{
  "head_dim": 64,
  "rope_base": 1020.0,
  "tie_embeddings": false,
  "extras": ["some layers without attention", "local attention windows", "shifted keys", "gated attention", "attention sinks", "value embeddings", "hashed n-gram embeddings", "an embedding shortcut", "learned residual scales", "skips across layers", "capped logits"],
  "init_std_qkv": 0.0317,
  "lr_mult_down": 2.0,
  "decay_fraction": 0.808,
  "decay_shape": "linear",
  "seq_len": 2048,
  "train_tokens": 204700000,
  "steps": 13348
}
Each number is 50 + 15 x the weight over its row's rms, rounded and kept within 0 to 99. Layers, rows and columns count from 0. The size before them is the row's rms in percent of the matrix's.

# layer 4 MLP down (transposed), 320x128, rms 0.147, rows 140-211, columns 96-127
090:36 78 67 61 58 71 40 42 41 52 57 36 58 31 50 43 55 54 79 19 47 51 56 70 69 43 48 39 44 28 59 63
092:29 55 41 86 61 24 71 44 34 56 44 47 60 81 76 57 87 22 49 70 50 38 66 68 55 66 53 48 51 59 77 46
024:53 62 43 52 63 60 43 27 57 45 53 42 79 15 30 44 49 57 28 61 35 63 44 70 40 33 59 43 40 59 11 65
096:20 33 51 33 60 39 62 39 58 66 57 54 51 22 09 41 53 44 48 48 51 46 59 58 67 63 42 46 54 53 49 39
103:43 28 65 26 63 51 59 59 58 54 17 64 40 66 55 85 53 32 58 47 31 51 31 34 19 60 66 30 36 74 63 63
115:49 41 38 56 59 29 79 41 60 46 53 51 49 73 52 35 30 44 12 60 51 30 59 71 67 50 60 41 37 50 40 30
093:14 41 45 35 44 63 56 39 28 53 76 36 48 25 58 47 49 42 42 44 58 57 65 71 61 58 53 47 61 54 32 53
107:46 15 51 44 51 89 69 54 60 76 67 26 44 55 47 21 50 41 75 48 56 56 70 33 52 34 53 41 57 30 48 47
010:60 56 89 44 40 53 45 53 53 73 46 48 77 43 51 65 52 50 64 39 67 77 53 33 31 69 45 37 76 72 38 58
117:30 50 62 49 29 38 56 50 58 55 60 57 56 49 58 44 70 43 64 32 51 56 84 64 37 46 41 62 49 55 58 11
100:49 31 85 56 41 77 34 58 66 03 65 42 43 56 43 49 60 64 60 28 61 21 68 49 67 59 38 59 42 33 53 53
091:74 47 31 42 45 70 64 56 41 32 30 48 58 36 62 51 51 65 24 46 52 68 21 43 35 47 30 31 92 61 34 64
084:46 61 37 49 34 56 52 55 63 51 77 71 54 41 41 77 34 50 33 72 48 71 51 78 53 48 43 63 75 61 37 48
087:30 46 49 45 31 40 45 59 41 57 60 47 69 40 43 50 63 80 17 55 41 45 33 72 45 53 58 59 66 61 36 35
097:38 56 47 43 58 49 61 52 41 51 63 46 76 31 33 77 35 46 53 33 41 64 43 66 31 84 47 40 35 71 56 59
094:43 51 31 51 45 55 59 30 47 40 39 59 69 52 19 63 51 70 32 42 21 56 63 46 69 56 37 63 47 32 47 33
087:73 76 56 60 37 81 51 47 59 25 38 48 20 49 45 41 39 41 47 22 35 84 49 49 32 62 64 47 32 51 72 44
091:48 27 49 48 41 33 24 40 51 62 57 35 77 57 53 57 48 37 48 60 57 44 36 75 82 73 29 43 65 66 55 41
107:51 32 68 58 40 36 45 32 52 42 67 50 51 76 35 16 62 39 19 45 58 51 58 50 55 52 62 15 51 53 32 70
100:60 49 66 40 62 24 49 56 45 47 39 42 38 70 48 37 55 53 66 52 33 62 44 49 44 25 54 47 53 39 74 48
099:45 53 65 50 64 65 38 54 39 61 38 61 52 59 54 36 71 49 53 38 48 84 71 75 57 62 32 58 40 44 56 73
090:43 71 69 40 64 26 50 49 41 52 67 73 32 15 50 28 52 75 54 46 45 19 30 01 32 51 62 48 40 54 35 41
099:59 51 44 61 35 57 64 63 77 27 48 81 48 56 43 80 77 32 44 19 20 26 44 59 56 59 47 39 50 28 40 38
096:36 37 20 12 46 43 83 32 43 63 81 39 27 76 52 26 45 43 56 66 57 48 64 50 89 65 52 39 57 37 58 54
094:66 49 63 59 82 48 44 63 50 54 35 48 70 50 49 38 47 47 79 42 52 43 49 53 42 32 65 22 54 66 48 61
093:30 53 59 29 53 68 48 30 31 18 50 57 24 45 38 33 33 68 50 31 63 48 40 58 48 66 64 76 41 64 53 42
100:62 51 64 43 30 67 55 49 45 48 62 44 62 10 34 39 25 64 61 14 39 45 60 57 56 43 48 27 35 21 38 47
100:94 46 73 46 65 57 48 51 55 46 79 58 37 82 61 45 31 37 61 50 45 49 39 55 64 41 45 30 52 59 66 54
122:67 23 30 76 81 82 43 51 57 58 73 47 30 52 89 51 54 55 59 33 33 30 66 42 69 49 29 53 48 45 47 22
108:57 48 81 71 50 26 59 56 44 72 33 83 48 39 59 44 49 27 68 29 42 75 66 30 53 67 61 55 31 54 41 46
098:48 61 25 52 33 45 56 39 81 48 47 69 75 57 49 44 71 58 48 58 65 56 38 58 24 49 55 65 52 45 22 79
092:57 29 67 53 48 31 54 45 35 54 40 33 53 73 58 37 47 13 78 70 53 62 37 45 53 58 34 45 55 67 85 37
092:23 44 68 39 51 71 56 49 54 59 60 62 63 45 48 51 49 38 11 38 29 53 55 43 63 54 37 64 53 47 40 44
091:48 57 61 33 57 56 58 39 46 38 65 27 62 44 52 48 71 52 46 69 52 54 55 54 52 16 55 57 54 25 37 41
094:45 50 52 44 34 63 52 41 23 43 52 36 56 41 84 68 60 80 64 73 55 59 38 91 76 51 35 60 47 60 18 66
103:74 61 70 78 55 50 71 39 38 54 37 38 53 59 71 48 57 48 38 34 50 52 52 24 55 12 46 31 43 56 66 32
103:49 51 49 50 70 60 58 67 17 48 56 36 72 29 38 18 76 57 55 63 47 75 63 63 59 58 36 77 64 52 49 59
130:43 47 60 57 24 49 51 36 58 27 46 66 59 75 14 81 60 40 97 43 66 40 81 46 40 34 55 45 37 33 43 51
092:43 51 72 38 28 49 55 62 53 44 49 23 40 30 56 69 31 37 42 32 49 50 52 66 88 44 79 35 50 72 37 23
097:75 51 25 60 26 38 47 36 99 57 61 43 33 56 58 50 48 47 36 29 32 67 27 55 56 56 56 41 75 46 59 58
102:61 43 60 71 60 38 47 46 31 32 52 56 69 21 62 81 22 84 59 72 44 26 77 59 14 38 40 48 48 54 24 47
092:62 86 54 73 51 63 51 41 41 32 48 21 30 43 34 56 37 55 49 60 48 40 18 46 60 43 48 72 56 40 42 51
101:25 21 56 58 58 38 80 43 72 60 62 39 54 42 47 13 19 40 40 46 48 84 58 38 42 52 35 48 55 37 26 35
098:52 62 50 74 25 45 51 75 42 35 45 60 77 47 53 50 59 46 75 47 41 30 44 66 47 73 36 40 59 62 50 37
097:41 70 43 48 57 57 32 74 47 46 38 66 58 47 52 59 69 62 81 60 66 47 33 69 58 31 55 52 42 31 49 67
096:51 67 23 75 72 40 67 42 90 57 36 76 33 69 53 55 48 47 66 42 49 65 39 49 55 32 48 43 48 53 40 28
087:49 42 47 70 62 30 68 59 45 60 31 71 43 84 27 31 60 46 33 36 34 58 65 44 42 60 40 64 40 40 58 72
087:29 46 42 46 48 59 51 56 51 49 64 62 70 33 56 43 48 28 38 61 75 59 44 62 64 55 72 53 70 51 59 44
103:68 81 55 40 55 62 41 50 48 32 48 44 67 51 55 67 32 35 28 60 50 39 71 58 46 49 57 60 52 27 25 66
101:53 31 72 41 47 52 41 25 49 21 41 29 20 60 47 37 36 30 69 37 55 28 51 37 13 65 64 70 45 43 53 37
104:80 36 42 71 46 53 71 80 54 46 42 63 52 53 44 40 50 24 41 44 56 56 34 41 26 65 59 40 46 52 37 29
091:28 30 39 34 57 61 56 22 68 44 70 66 60 35 36 46 64 41 79 45 49 52 68 59 40 57 66 74 38 29 24 51
092:42 63 62 65 46 67 45 63 37 58 35 47 71 37 17 38 50 44 53 57 60 28 45 59 33 33 77 52 33 53 64 49
163:60 36 43 91 61 70 44 55 29 56 48 53 61 64 38 37 43 61 67 51 54 52 39 69 74 72 46 34 45 27 45 20
110:42 51 53 47 52 54 46 42 48 72 53 47 41 27 45 57 67 36 50 57 45 32 51 35 50 49 56 51 61 43 52 66
102:60 52 62 48 38 27 48 48 82 70 62 52 75 51 49 81 31 51 74 60 35 55 44 50 44 56 47 42 44 29 51 48
103:45 36 37 57 61 49 42 39 25 75 32 51 65 43 51 66 80 42 87 47 49 26 51 13 82 35 35 50 35 46 31 61
120:65 59 43 47 46 77 49 49 67 40 59 47 62 54 60 62 39 40 79 29 21 39 69 41 71 43 72 55 55 45 47 40
094:60 58 38 57 72 48 27 56 69 36 35 71 47 51 51 39 34 41 75 63 44 34 86 40 59 48 39 34 50 56 68 62
116:00 64 63 82 40 59 64 42 59 77 57 30 40 60 42 35 47 81 69 41 51 56 62 46 43 32 64 54 54 44 54 28
048:92 38 43 51 56 48 70 59 55 51 75 64 57 69 55 49 49 56 52 34 50 40 40 68 62 66 45 53 54 51 57 71
090:93 41 83 56 56 30 44 36 53 68 46 27 59 68 40 38 44 58 55 47 57 47 62 62 25 51 44 37 58 52 37 43
102:99 56 45 80 63 30 38 52 58 64 59 66 43 49 47 57 42 37 23 66 45 34 59 30 46 64 58 56 33 27 59 70
119:54 74 71 65 30 32 54 47 50 53 75 38 37 42 38 43 18 55 16 74 68 53 44 64 75 49 21 72 49 28 29 50
093:33 48 65 43 47 28 76 41 54 36 78 55 52 65 61 33 61 67 39 83 42 53 42 43 34 56 57 50 36 71 43 44
105:82 39 41 34 49 70 33 41 22 64 55 36 46 70 26 59 55 40 61 68 50 46 42 36 60 62 53 61 54 48 58 49
109:62 69 54 72 47 55 44 66 49 48 21 58 61 86 68 24 35 72 30 38 63 48 44 49 49 58 47 40 49 67 48 47
095:67 53 32 25 39 47 35 83 32 62 50 62 58 47 51 36 78 69 37 54 45 41 61 67 42 53 43 79 56 38 22 60
126:43 47 78 42 42 37 59 31 63 80 63 20 65 19 33 68 63 35 49 46 61 46 38 83 52 22 56 50 26 60 33 68
090:66 48 45 69 84 56 62 65 47 48 28 27 51 52 44 52 59 59 43 20 49 58 34 26 61 34 57 31 69 45 49 61
089:49 41 55 65 40 26 31 50 70 64 72 39 50 60 39 73 53 42 82 69 49 56 44 54 26 53 47 52 59 35 72 60
120:32 65 55 48 63 30 01 48 57 24 58 54 74 64 44 57 47 41 23 62 48 61 39 35 39 49 53 37 37 41 55 29
# layer 4 MLP gate, 320x128, rms 0.17, rows 141-211, columns 96-127
095:59 55 55 12 46 42 55 45 29 40 43 48 52 47 25 82 40 46 22 24 52 64 55 44 48 40 30 39 44 78 49 45
027:57 54 33 41 58 51 67 61 63 42 59 59 36 62 42 50 68 56 65 38 68 52 35 40 55 39 47 71 65 33 63 44
096:46 45 51 59 57 43 34 55 43 61 66 55 21 63 55 41 41 43 47 44 21 53 57 60 41 47 30 68 80 45 56 54
092:45 63 69 46 72 51 53 41 32 61 43 39 43 56 48 45 53 40 49 23 68 51 57 45 49 67 39 64 43 57 51 54
108:32 60 58 40 37 62 51 90 52 63 48 60 22 51 37 18 49 42 65 77 48 44 83 58 56 63 34 36 46 47 57 25
090:63 76 53 70 44 37 54 54 60 61 27 47 68 61 47 51 69 31 52 46 52 45 78 33 28 63 14 54 38 67 67 52
115:36 35 43 40 35 61 51 53 36 50 69 69 63 45 62 42 44 54 61 35 75 45 81 40 57 57 46 78 43 56 69 52
017:80 49 40 47 69 76 46 26 31 40 61 45 52 78 44 52 73 26 36 40 37 30 61 46 33 39 65 52 49 50 73 56
105:67 58 50 39 45 31 39 53 53 49 13 48 37 61 40 59 40 74 59 63 27 45 51 30 58 56 59 44 56 77 70 95
110:43 47 52 37 53 53 37 53 65 41 70 36 59 68 43 45 37 54 33 47 38 32 64 22 68 46 66 58 42 74 27 75
095:30 49 51 41 35 30 32 72 33 48 78 60 53 24 34 36 52 52 62 78 56 57 62 47 38 46 45 35 04 52 12 66
080:78 60 78 30 43 49 43 38 24 52 56 63 25 47 55 56 21 55 31 55 41 23 96 75 41 38 28 41 84 66 61 65
086:57 24 48 35 43 33 36 49 50 58 75 56 52 48 67 53 35 38 44 70 64 70 33 69 43 72 47 44 67 61 60 87
087:79 72 51 46 39 64 62 60 60 60 48 49 49 75 51 29 63 37 57 25 22 37 59 71 45 49 60 46 52 49 61 43
100:54 57 24 65 53 52 56 20 49 42 48 44 70 26 62 39 58 41 46 57 43 41 70 32 72 58 50 82 52 49 45 65
106:45 28 49 64 70 38 40 47 55 77 70 58 61 13 83 59 37 60 31 70 42 27 47 44 58 49 45 68 73 58 49 86
093:38 23 21 50 31 56 36 52 42 57 10 50 59 73 47 39 67 56 43 47 51 23 76 58 71 50 62 63 34 63 65 77
102:30 48 47 39 47 77 47 83 38 43 31 40 62 55 67 40 38 54 43 33 50 41 66 30 47 24 57 25 82 70 62 26
083:34 28 50 49 31 35 66 66 68 56 47 51 43 31 38 38 23 33 66 34 70 58 76 58 55 51 69 32 50 51 57 68
109:36 45 39 47 65 57 64 53 53 73 54 70 34 69 40 41 45 22 48 06 41 65 52 70 55 48 76 30 67 37 60 56
087:93 72 61 47 64 60 42 52 69 56 36 41 53 57 66 65 67 69 54 47 58 62 46 69 53 23 38 48 54 44 35 62
097:27 43 66 56 66 40 28 30 58 81 43 75 58 70 31 63 55 43 21 60 58 44 53 27 49 34 50 49 51 25 46 56
094:40 70 61 32 59 42 35 46 60 71 62 40 67 38 33 61 52 41 51 68 38 48 39 53 54 31 45 57 47 31 61 59
079:29 36 41 45 44 58 65 40 42 71 22 54 68 39 40 61 58 72 46 41 34 69 67 54 48 56 65 42 68 57 47 40
109:48 84 53 33 25 43 67 56 82 55 84 50 43 47 57 16 43 42 63 56 32 34 82 40 42 55 42 98 59 53 35 53
084:56 49 92 44 48 13 22 54 49 40 56 35 61 44 13 51 71 54 53 25 63 39 73 49 48 38 61 29 51 48 56 43
093:42 55 56 27 34 17 50 52 39 50 19 52 59 27 67 39 38 62 52 63 46 10 79 37 78 58 64 78 29 43 64 79
103:41 72 37 72 72 50 44 82 36 64 72 22 56 37 60 53 75 47 53 57 69 45 41 30 42 61 32 51 68 51 38 52
109:72 76 44 57 49 53 35 33 36 41 48 33 32 34 30 42 57 66 73 63 43 70 52 51 61 06 45 52 48 37 64 48
090:41 38 75 43 53 75 57 47 62 62 50 64 54 99 72 34 52 36 67 57 61 43 72 40 63 52 39 62 64 37 31 37
095:56 64 44 61 45 42 61 71 47 52 51 17 52 20 42 57 52 54 35 39 31 67 46 28 53 55 37 44 61 41 43 75
099:56 48 49 21 62 63 50 33 70 42 66 36 22 54 42 46 60 35 75 27 57 34 53 44 44 24 53 43 42 45 34 48
090:77 67 45 53 43 37 47 89 47 53 83 43 23 55 61 44 51 42 33 43 36 64 50 63 28 59 58 30 46 62 55 47
125:48 58 64 48 27 40 43 32 28 26 51 41 49 70 31 59 84 72 29 61 52 44 39 86 18 78 66 56 42 31 67 20
108:65 67 37 28 27 56 72 66 62 60 61 43 41 49 63 45 36 47 44 10 37 87 50 35 38 47 57 67 42 52 33 65
107:44 43 41 69 70 61 67 66 66 68 32 19 49 57 58 54 26 53 50 36 23 56 49 41 74 19 58 57 76 54 67 42
128:64 59 32 21 39 24 65 52 68 65 30 43 44 35 62 42 38 52 40 55 65 55 32 45 35 55 57 61 71 45 44 24
088:54 40 58 41 54 32 60 42 42 51 47 39 52 54 59 62 36 53 57 20 66 62 48 83 61 37 31 49 42 67 72 12
089:37 60 37 35 42 36 58 41 63 74 67 34 50 32 41 19 45 28 52 45 31 57 37 56 49 59 73 73 47 54 61 58
084:46 72 52 46 45 50 58 52 52 40 41 44 78 70 57 20 29 51 32 32 51 55 61 27 79 64 71 62 29 50 61 53
096:86 43 49 76 53 33 64 53 71 51 42 51 37 74 48 13 55 19 36 46 41 35 66 58 37 65 58 45 63 57 34 53
123:46 52 76 44 48 68 62 61 55 51 60 45 37 55 55 40 97 46 58 38 67 39 45 37 48 48 70 58 62 47 38 54
120:62 49 56 51 58 33 44 43 40 31 82 56 52 48 50 56 57 59 64 63 54 53 61 23 61 57 70 43 58 38 42 71
100:43 39 59 37 61 40 57 44 44 53 48 60 65 34 36 49 53 26 46 72 71 39 21 52 59 41 71 29 48 53 00 42
093:24 67 45 46 42 17 44 62 43 67 71 42 64 62 52 63 52 53 76 54 61 40 43 33 79 52 18 54 41 49 38 58
095:62 71 62 50 62 83 33 79 72 57 18 39 56 59 70 77 36 46 33 61 55 42 72 57 71 76 37 28 50 59 49 64
079:58 36 34 45 44 52 67 60 48 59 48 74 63 58 59 69 62 46 61 44 32 66 50 43 34 23 76 55 58 30 73 40
113:50 72 46 62 72 69 35 32 57 73 21 44 29 55 38 58 28 27 39 64 50 33 25 35 26 51 05 47 53 29 66 58
107:66 32 74 50 52 59 38 24 69 46 54 48 45 53 31 51 63 44 61 39 76 44 46 64 31 52 65 66 78 62 52 50
099:66 43 46 52 36 43 70 59 76 32 49 71 59 58 55 59 66 63 42 81 49 70 67 84 56 29 76 30 44 49 52 35
093:67 46 18 42 36 50 79 72 75 53 51 35 37 60 39 45 47 46 47 74 52 31 29 58 61 45 47 52 40 68 42 37
104:54 61 40 21 55 57 47 18 68 60 69 38 55 48 36 38 64 45 47 31 61 68 36 18 48 46 80 31 32 49 64 56
103:43 49 29 60 47 65 56 55 47 81 45 60 54 85 44 52 56 56 54 36 79 36 37 38 56 43 58 42 40 47 30 41
125:26 18 56 56 49 53 42 39 07 43 58 70 51 56 53 65 56 37 77 57 37 29 72 44 63 57 69 48 40 77 51 64
107:67 18 61 81 42 21 25 48 44 63 51 54 70 41 42 48 34 46 77 52 60 57 36 50 33 63 44 49 45 61 53 46
096:67 47 38 67 61 65 70 42 28 55 26 39 60 55 20 71 62 59 47 51 47 56 45 35 31 44 28 80 64 85 42 51
120:57 40 53 55 67 46 59 33 45 55 20 62 63 68 36 62 67 69 53 50 62 56 18 50 58 44 47 73 54 52 33 53
101:65 53 37 35 42 56 64 45 73 21 42 61 67 91 43 43 27 50 48 57 42 33 51 55 72 60 37 76 51 59 43 46
102:47 48 63 50 52 50 45 38 43 67 50 40 37 49 38 50 33 44 62 45 45 40 33 42 39 56 60 74 39 71 66 46
038:23 36 43 45 62 52 46 47 47 54 57 38 22 56 34 56 49 30 65 72 70 62 57 21 37 55 85 21 73 51 53 53
098:44 55 76 33 42 45 67 52 31 50 53 38 67 39 35 34 29 63 39 40 34 47 54 37 39 35 71 65 41 26 57 26
108:61 54 50 37 55 51 49 23 70 82 57 53 10 65 61 40 45 56 49 42 45 68 67 23 34 59 73 59 49 55 50 45
132:79 64 67 59 18 37 33 72 58 45 52 55 61 61 66 33 38 60 56 59 69 41 65 42 48 61 64 53 55 17 65 55
091:55 47 69 32 34 69 76 64 15 77 73 44 46 53 35 46 63 43 72 55 50 42 60 47 51 51 37 37 64 59 46 46
106:45 43 56 27 40 55 37 00 35 57 56 52 43 53 74 56 73 34 55 37 77 31 42 39 46 46 50 55 43 52 49 51
094:57 62 55 36 65 55 38 47 28 68 62 60 28 36 42 48 70 64 49 42 51 68 50 42 61 50 37 33 64 58 34 33
101:55 48 70 32 34 30 58 41 69 67 50 56 49 45 41 58 22 46 57 83 84 28 37 66 61 73 71 49 56 57 46 45
119:54 58 53 22 23 59 52 80 48 37 42 47 62 38 64 51 44 54 69 55 48 79 61 36 21 53 66 60 41 52 46 48
104:60 77 57 47 36 56 53 47 42 64 47 40 26 58 44 44 70 42 39 39 51 24 47 62 48 23 35 52 47 38 58 55
099:55 13 46 64 56 57 45 52 73 57 47 39 66 33 33 61 47 28 36 29 44 48 42 77 47 60 66 75 39 61 62 21
103:45 51 45 31 73 50 76 79 43 67 46 30 71 49 48 26 57 31 45 62 33 43 66 42 21 22 42 40 58 54 58 73
# layer 4 MLP up, 320x128, rms 0.181, rows 141-211, columns 96-127
106:69 46 39 48 65 56 27 93 41 50 64 47 49 58 48 29 45 58 54 67 38 80 43 45 36 62 59 35 72 53 63 45
030:44 69 39 52 53 65 44 27 59 38 55 33 89 31 69 47 66 37 15 35 59 44 54 57 60 59 58 39 57 25 31 38
089:56 55 79 43 42 45 56 47 53 41 24 24 78 33 62 58 64 57 52 53 68 44 57 42 64 55 52 36 29 42 50 35
099:44 70 38 56 23 41 54 66 47 33 60 33 41 36 65 24 62 63 33 76 87 33 26 57 49 61 63 34 53 54 34 50
106:18 40 64 50 56 56 52 76 52 34 48 42 29 26 44 45 26 43 41 76 64 68 68 63 59 54 67 45 32 51 67 65
079:44 64 63 53 50 55 48 58 52 43 26 50 65 55 43 66 80 24 74 63 46 36 85 54 51 64 21 32 65 76 58 63
125:56 30 44 64 40 42 59 53 65 56 61 52 36 40 21 58 38 37 58 54 24 54 54 36 58 57 63 67 71 22 58 81
016:64 74 52 61 84 70 50 21 57 67 70 47 41 93 52 50 56 49 23 57 57 69 62 22 61 71 53 88 26 59 53 68
097:41 50 27 67 37 64 45 27 38 54 72 44 67 41 49 28 40 41 41 34 66 46 69 54 58 46 60 59 41 30 43 17
097:61 58 80 27 44 58 22 68 44 52 65 39 46 80 57 50 40 71 33 63 47 50 64 33 59 28 60 52 40 73 44 56
106:56 48 37 63 15 17 70 52 60 49 72 58 27 37 38 15 62 65 46 55 32 52 65 69 40 22 56 33 47 57 21 56
072:73 55 75 16 54 45 48 31 24 62 66 64 33 58 57 56 26 72 28 46 42 21 91 64 43 45 28 44 88 63 61 65
104:47 52 75 47 46 66 85 51 73 64 65 35 36 50 39 53 56 43 77 19 67 82 54 59 43 73 55 65 49 46 62 45
123:64 60 34 50 74 45 56 37 38 42 64 60 17 54 53 26 53 38 71 60 25 64 41 67 30 35 55 59 35 49 82 48
075:55 61 13 64 54 46 40 40 43 46 64 49 51 50 54 43 38 19 33 70 44 25 39 32 62 61 50 65 57 40 50 78
098:54 48 33 46 85 50 54 58 49 62 67 30 38 25 49 39 68 58 41 36 69 62 56 59 65 69 32 64 66 78 49 61
101:58 75 51 30 54 17 13 40 40 52 76 42 38 48 60 31 48 60 46 54 62 42 25 55 59 36 38 44 44 44 76 49
092:44 58 78 29 36 56 44 75 58 64 36 23 59 45 43 65 33 52 15 36 62 43 64 48 59 41 41 28 97 48 40 51
075:61 31 37 48 37 50 72 52 68 44 52 51 39 22 43 37 21 53 65 42 74 61 65 64 80 48 72 47 45 41 37 59
117:40 52 55 22 55 56 70 52 33 41 37 35 17 59 48 62 66 65 74 64 29 78 42 62 29 35 06 61 63 65 44 55
082:24 36 33 72 67 18 56 22 34 46 51 63 62 64 44 49 33 22 32 64 65 35 79 18 58 55 71 60 60 65 60 50
089:23 37 62 71 59 28 33 41 57 68 54 60 57 52 35 54 51 46 15 67 48 34 57 38 51 41 54 48 62 48 62 66
092:47 94 75 19 66 53 38 50 48 73 40 57 76 47 49 55 53 35 32 66 56 32 47 74 17 42 45 68 44 40 43 55
094:36 31 81 47 51 47 53 45 26 48 47 53 22 63 46 74 39 61 25 41 53 54 51 36 37 57 32 40 70 51 67 45
108:78 54 39 39 56 43 59 43 52 45 22 74 69 41 52 74 31 53 48 55 65 78 15 70 65 47 63 49 64 37 50 42
090:37 51 76 41 43 15 44 61 68 51 58 43 63 53 44 74 56 73 52 27 73 49 63 50 50 56 75 24 47 30 54 65
096:55 43 53 50 46 41 31 52 58 46 48 59 65 50 70 78 59 45 36 29 42 59 26 31 57 70 28 66 42 77 42 48
098:59 56 49 73 74 55 47 77 50 70 75 40 50 14 67 59 72 53 51 62 65 52 46 36 27 70 23 48 62 29 46 56
110:30 24 59 56 45 85 74 57 70 58 41 54 55 45 61 34 30 33 26 32 22 43 55 40 53 82 57 83 47 39 47 36
101:56 13 57 44 47 50 57 60 44 70 56 42 81 41 52 28 59 72 35 48 63 36 56 32 76 31 54 64 64 30 52 30
099:21 54 41 51 34 56 49 46 64 50 61 75 55 42 34 35 41 48 31 71 68 31 72 77 49 52 72 38 26 56 55 40
098:42 75 55 41 65 38 60 68 36 48 77 39 72 36 35 35 39 62 59 21 26 50 82 59 59 50 32 70 64 53 22 41
078:23 32 42 42 68 60 59 34 31 30 30 62 69 55 60 59 52 42 58 52 76 51 36 45 74 45 52 51 54 50 48 63
125:52 48 77 49 38 53 60 48 45 45 58 61 58 69 39 57 58 61 22 59 65 19 55 88 36 73 58 47 51 16 55 15
112:51 39 39 68 50 53 34 00 41 38 30 51 36 51 36 68 66 39 43 65 32 16 52 48 67 37 40 44 50 39 72 33
109:48 49 44 69 66 92 71 42 71 51 41 56 23 67 64 68 71 24 31 49 36 50 68 59 58 62 62 55 43 29 42 41
107:49 56 50 36 58 68 53 41 24 53 88 61 37 44 45 62 32 51 36 72 41 41 67 31 46 47 54 46 33 77 71 56
102:53 39 70 53 75 32 34 32 41 50 47 46 64 59 45 69 30 47 49 34 36 40 47 50 52 34 35 69 34 52 56 38
072:35 57 51 33 45 45 49 29 50 56 66 36 47 30 53 23 57 24 46 35 27 45 43 50 47 43 82 71 44 50 62 51
126:56 56 52 45 36 58 38 31 49 22 37 77 77 49 57 51 28 59 33 55 73 16 61 37 33 46 64 61 73 61 29 47
082:91 52 41 72 46 30 63 48 58 51 39 44 48 83 47 09 59 20 31 56 47 53 66 60 34 55 52 33 51 48 44 48
113:43 50 51 49 41 70 45 63 75 36 68 28 54 56 31 79 66 55 58 39 72 58 39 67 61 35 51 46 28 13 42 44
113:44 57 36 29 66 41 33 50 53 58 58 73 32 47 46 47 68 81 67 21 52 30 63 67 62 30 56 48 45 75 39 44
103:64 48 46 09 65 52 39 47 57 44 56 58 44 68 58 59 43 17 57 66 62 15 37 41 39 38 45 38 44 65 08 30
074:48 51 62 63 37 72 73 83 35 67 53 76 39 45 77 41 28 46 35 48 68 46 66 51 39 42 51 66 67 81 66 47
105:60 70 38 36 53 21 47 60 34 48 19 60 43 34 62 70 36 58 41 51 43 64 70 35 77 36 38 66 74 19 33 72
070:53 25 46 52 49 42 77 55 44 49 47 73 59 79 66 71 65 66 59 45 40 64 46 42 42 23 72 56 58 21 71 50
105:72 38 60 67 36 49 61 77 84 44 20 77 41 91 53 46 53 57 79 37 27 64 34 41 17 51 46 38 47 54 17 66
113:67 48 71 47 33 67 51 31 22 69 36 65 57 44 44 44 67 78 34 25 55 55 65 41 70 41 31 60 48 55 46 85
102:31 47 54 34 58 42 24 60 31 79 61 25 55 30 46 35 47 34 39 35 62 48 40 19 32 46 26 63 52 56 35 75
091:37 35 71 65 63 44 25 21 34 50 67 74 69 54 43 62 33 59 67 39 69 57 51 63 40 40 28 30 61 21 56 48
106:58 49 46 45 34 84 40 54 53 45 80 57 39 71 89 60 57 40 35 89 45 35 45 46 60 73 50 38 44 60 48 63
102:51 21 53 63 39 54 25 43 37 74 51 60 43 54 67 39 72 37 21 48 54 50 49 39 53 53 37 36 26 25 47 39
116:62 49 39 42 57 43 39 41 69 62 59 31 12 35 46 56 59 22 60 42 49 44 47 40 41 48 20 71 69 45 53 56
093:51 45 31 72 53 14 41 32 50 69 39 54 62 37 53 44 38 58 65 64 62 50 56 38 42 81 58 58 72 57 61 44
083:52 47 26 48 53 55 48 19 32 56 26 31 64 62 34 20 46 70 61 78 22 61 61 26 59 67 15 56 31 73 54 70
110:68 61 28 31 56 52 33 48 33 38 42 50 46 47 09 54 37 45 65 15 67 47 53 55 35 42 89 57 17 19 43 57
095:62 48 52 53 49 41 26 48 44 72 63 58 50 58 46 48 70 35 41 38 39 70 49 59 26 31 65 12 30 34 49 38
114:73 41 46 69 61 16 39 60 50 51 49 73 66 33 64 62 33 43 45 60 52 34 75 43 36 41 50 53 57 66 30 54
033:41 50 66 59 66 59 37 46 61 61 52 51 09 58 36 58 57 27 66 68 63 67 50 31 45 47 87 22 76 63 69 50
079:58 42 27 56 66 61 22 50 69 68 49 53 24 62 60 50 71 50 66 64 65 46 51 79 52 55 35 34 56 74 56 74
112:70 42 43 46 61 65 44 30 22 66 38 42 25 54 46 34 27 49 24 45 59 64 66 31 33 61 77 47 40 45 45 36
116:38 43 57 49 52 37 40 48 45 31 57 39 58 79 65 37 68 08 57 48 60 36 54 48 28 50 41 61 41 51 64 18
102:48 27 29 46 59 69 45 70 30 76 58 39 65 24 41 25 51 30 41 37 36 49 53 39 38 18 38 47 56 61 39 34
101:31 29 64 46 45 48 37 25 32 50 63 41 36 62 67 44 73 33 65 29 83 45 48 38 60 45 61 49 66 50 75 52
102:44 44 62 47 64 23 58 58 39 34 33 45 81 58 58 58 17 40 44 56 24 68 50 56 35 47 46 64 59 43 32 51
111:43 30 62 53 61 69 49 34 29 30 27 55 52 76 40 57 43 45 23 69 36 46 18 53 55 51 71 45 62 54 44 39
107:66 56 48 80 57 61 38 53 55 71 56 22 39 65 46 50 43 52 48 38 80 38 56 39 51 44 47 74 26 55 74 48
114:35 32 42 42 54 26 51 24 42 57 37 43 39 73 48 71 39 50 69 51 52 38 69 68 55 52 63 78 33 51 60 67
094:54 28 83 60 43 47 50 62 47 48 54 53 21 52 31 50 36 43 52 42 61 53 81 54 62 68 47 73 49 60 41 78
121:52 30 29 36 51 32 43 61 42 27 50 25 50 22 45 34 47 50 57 65 41 43 74 35 18 52 52 48 64 29 39 72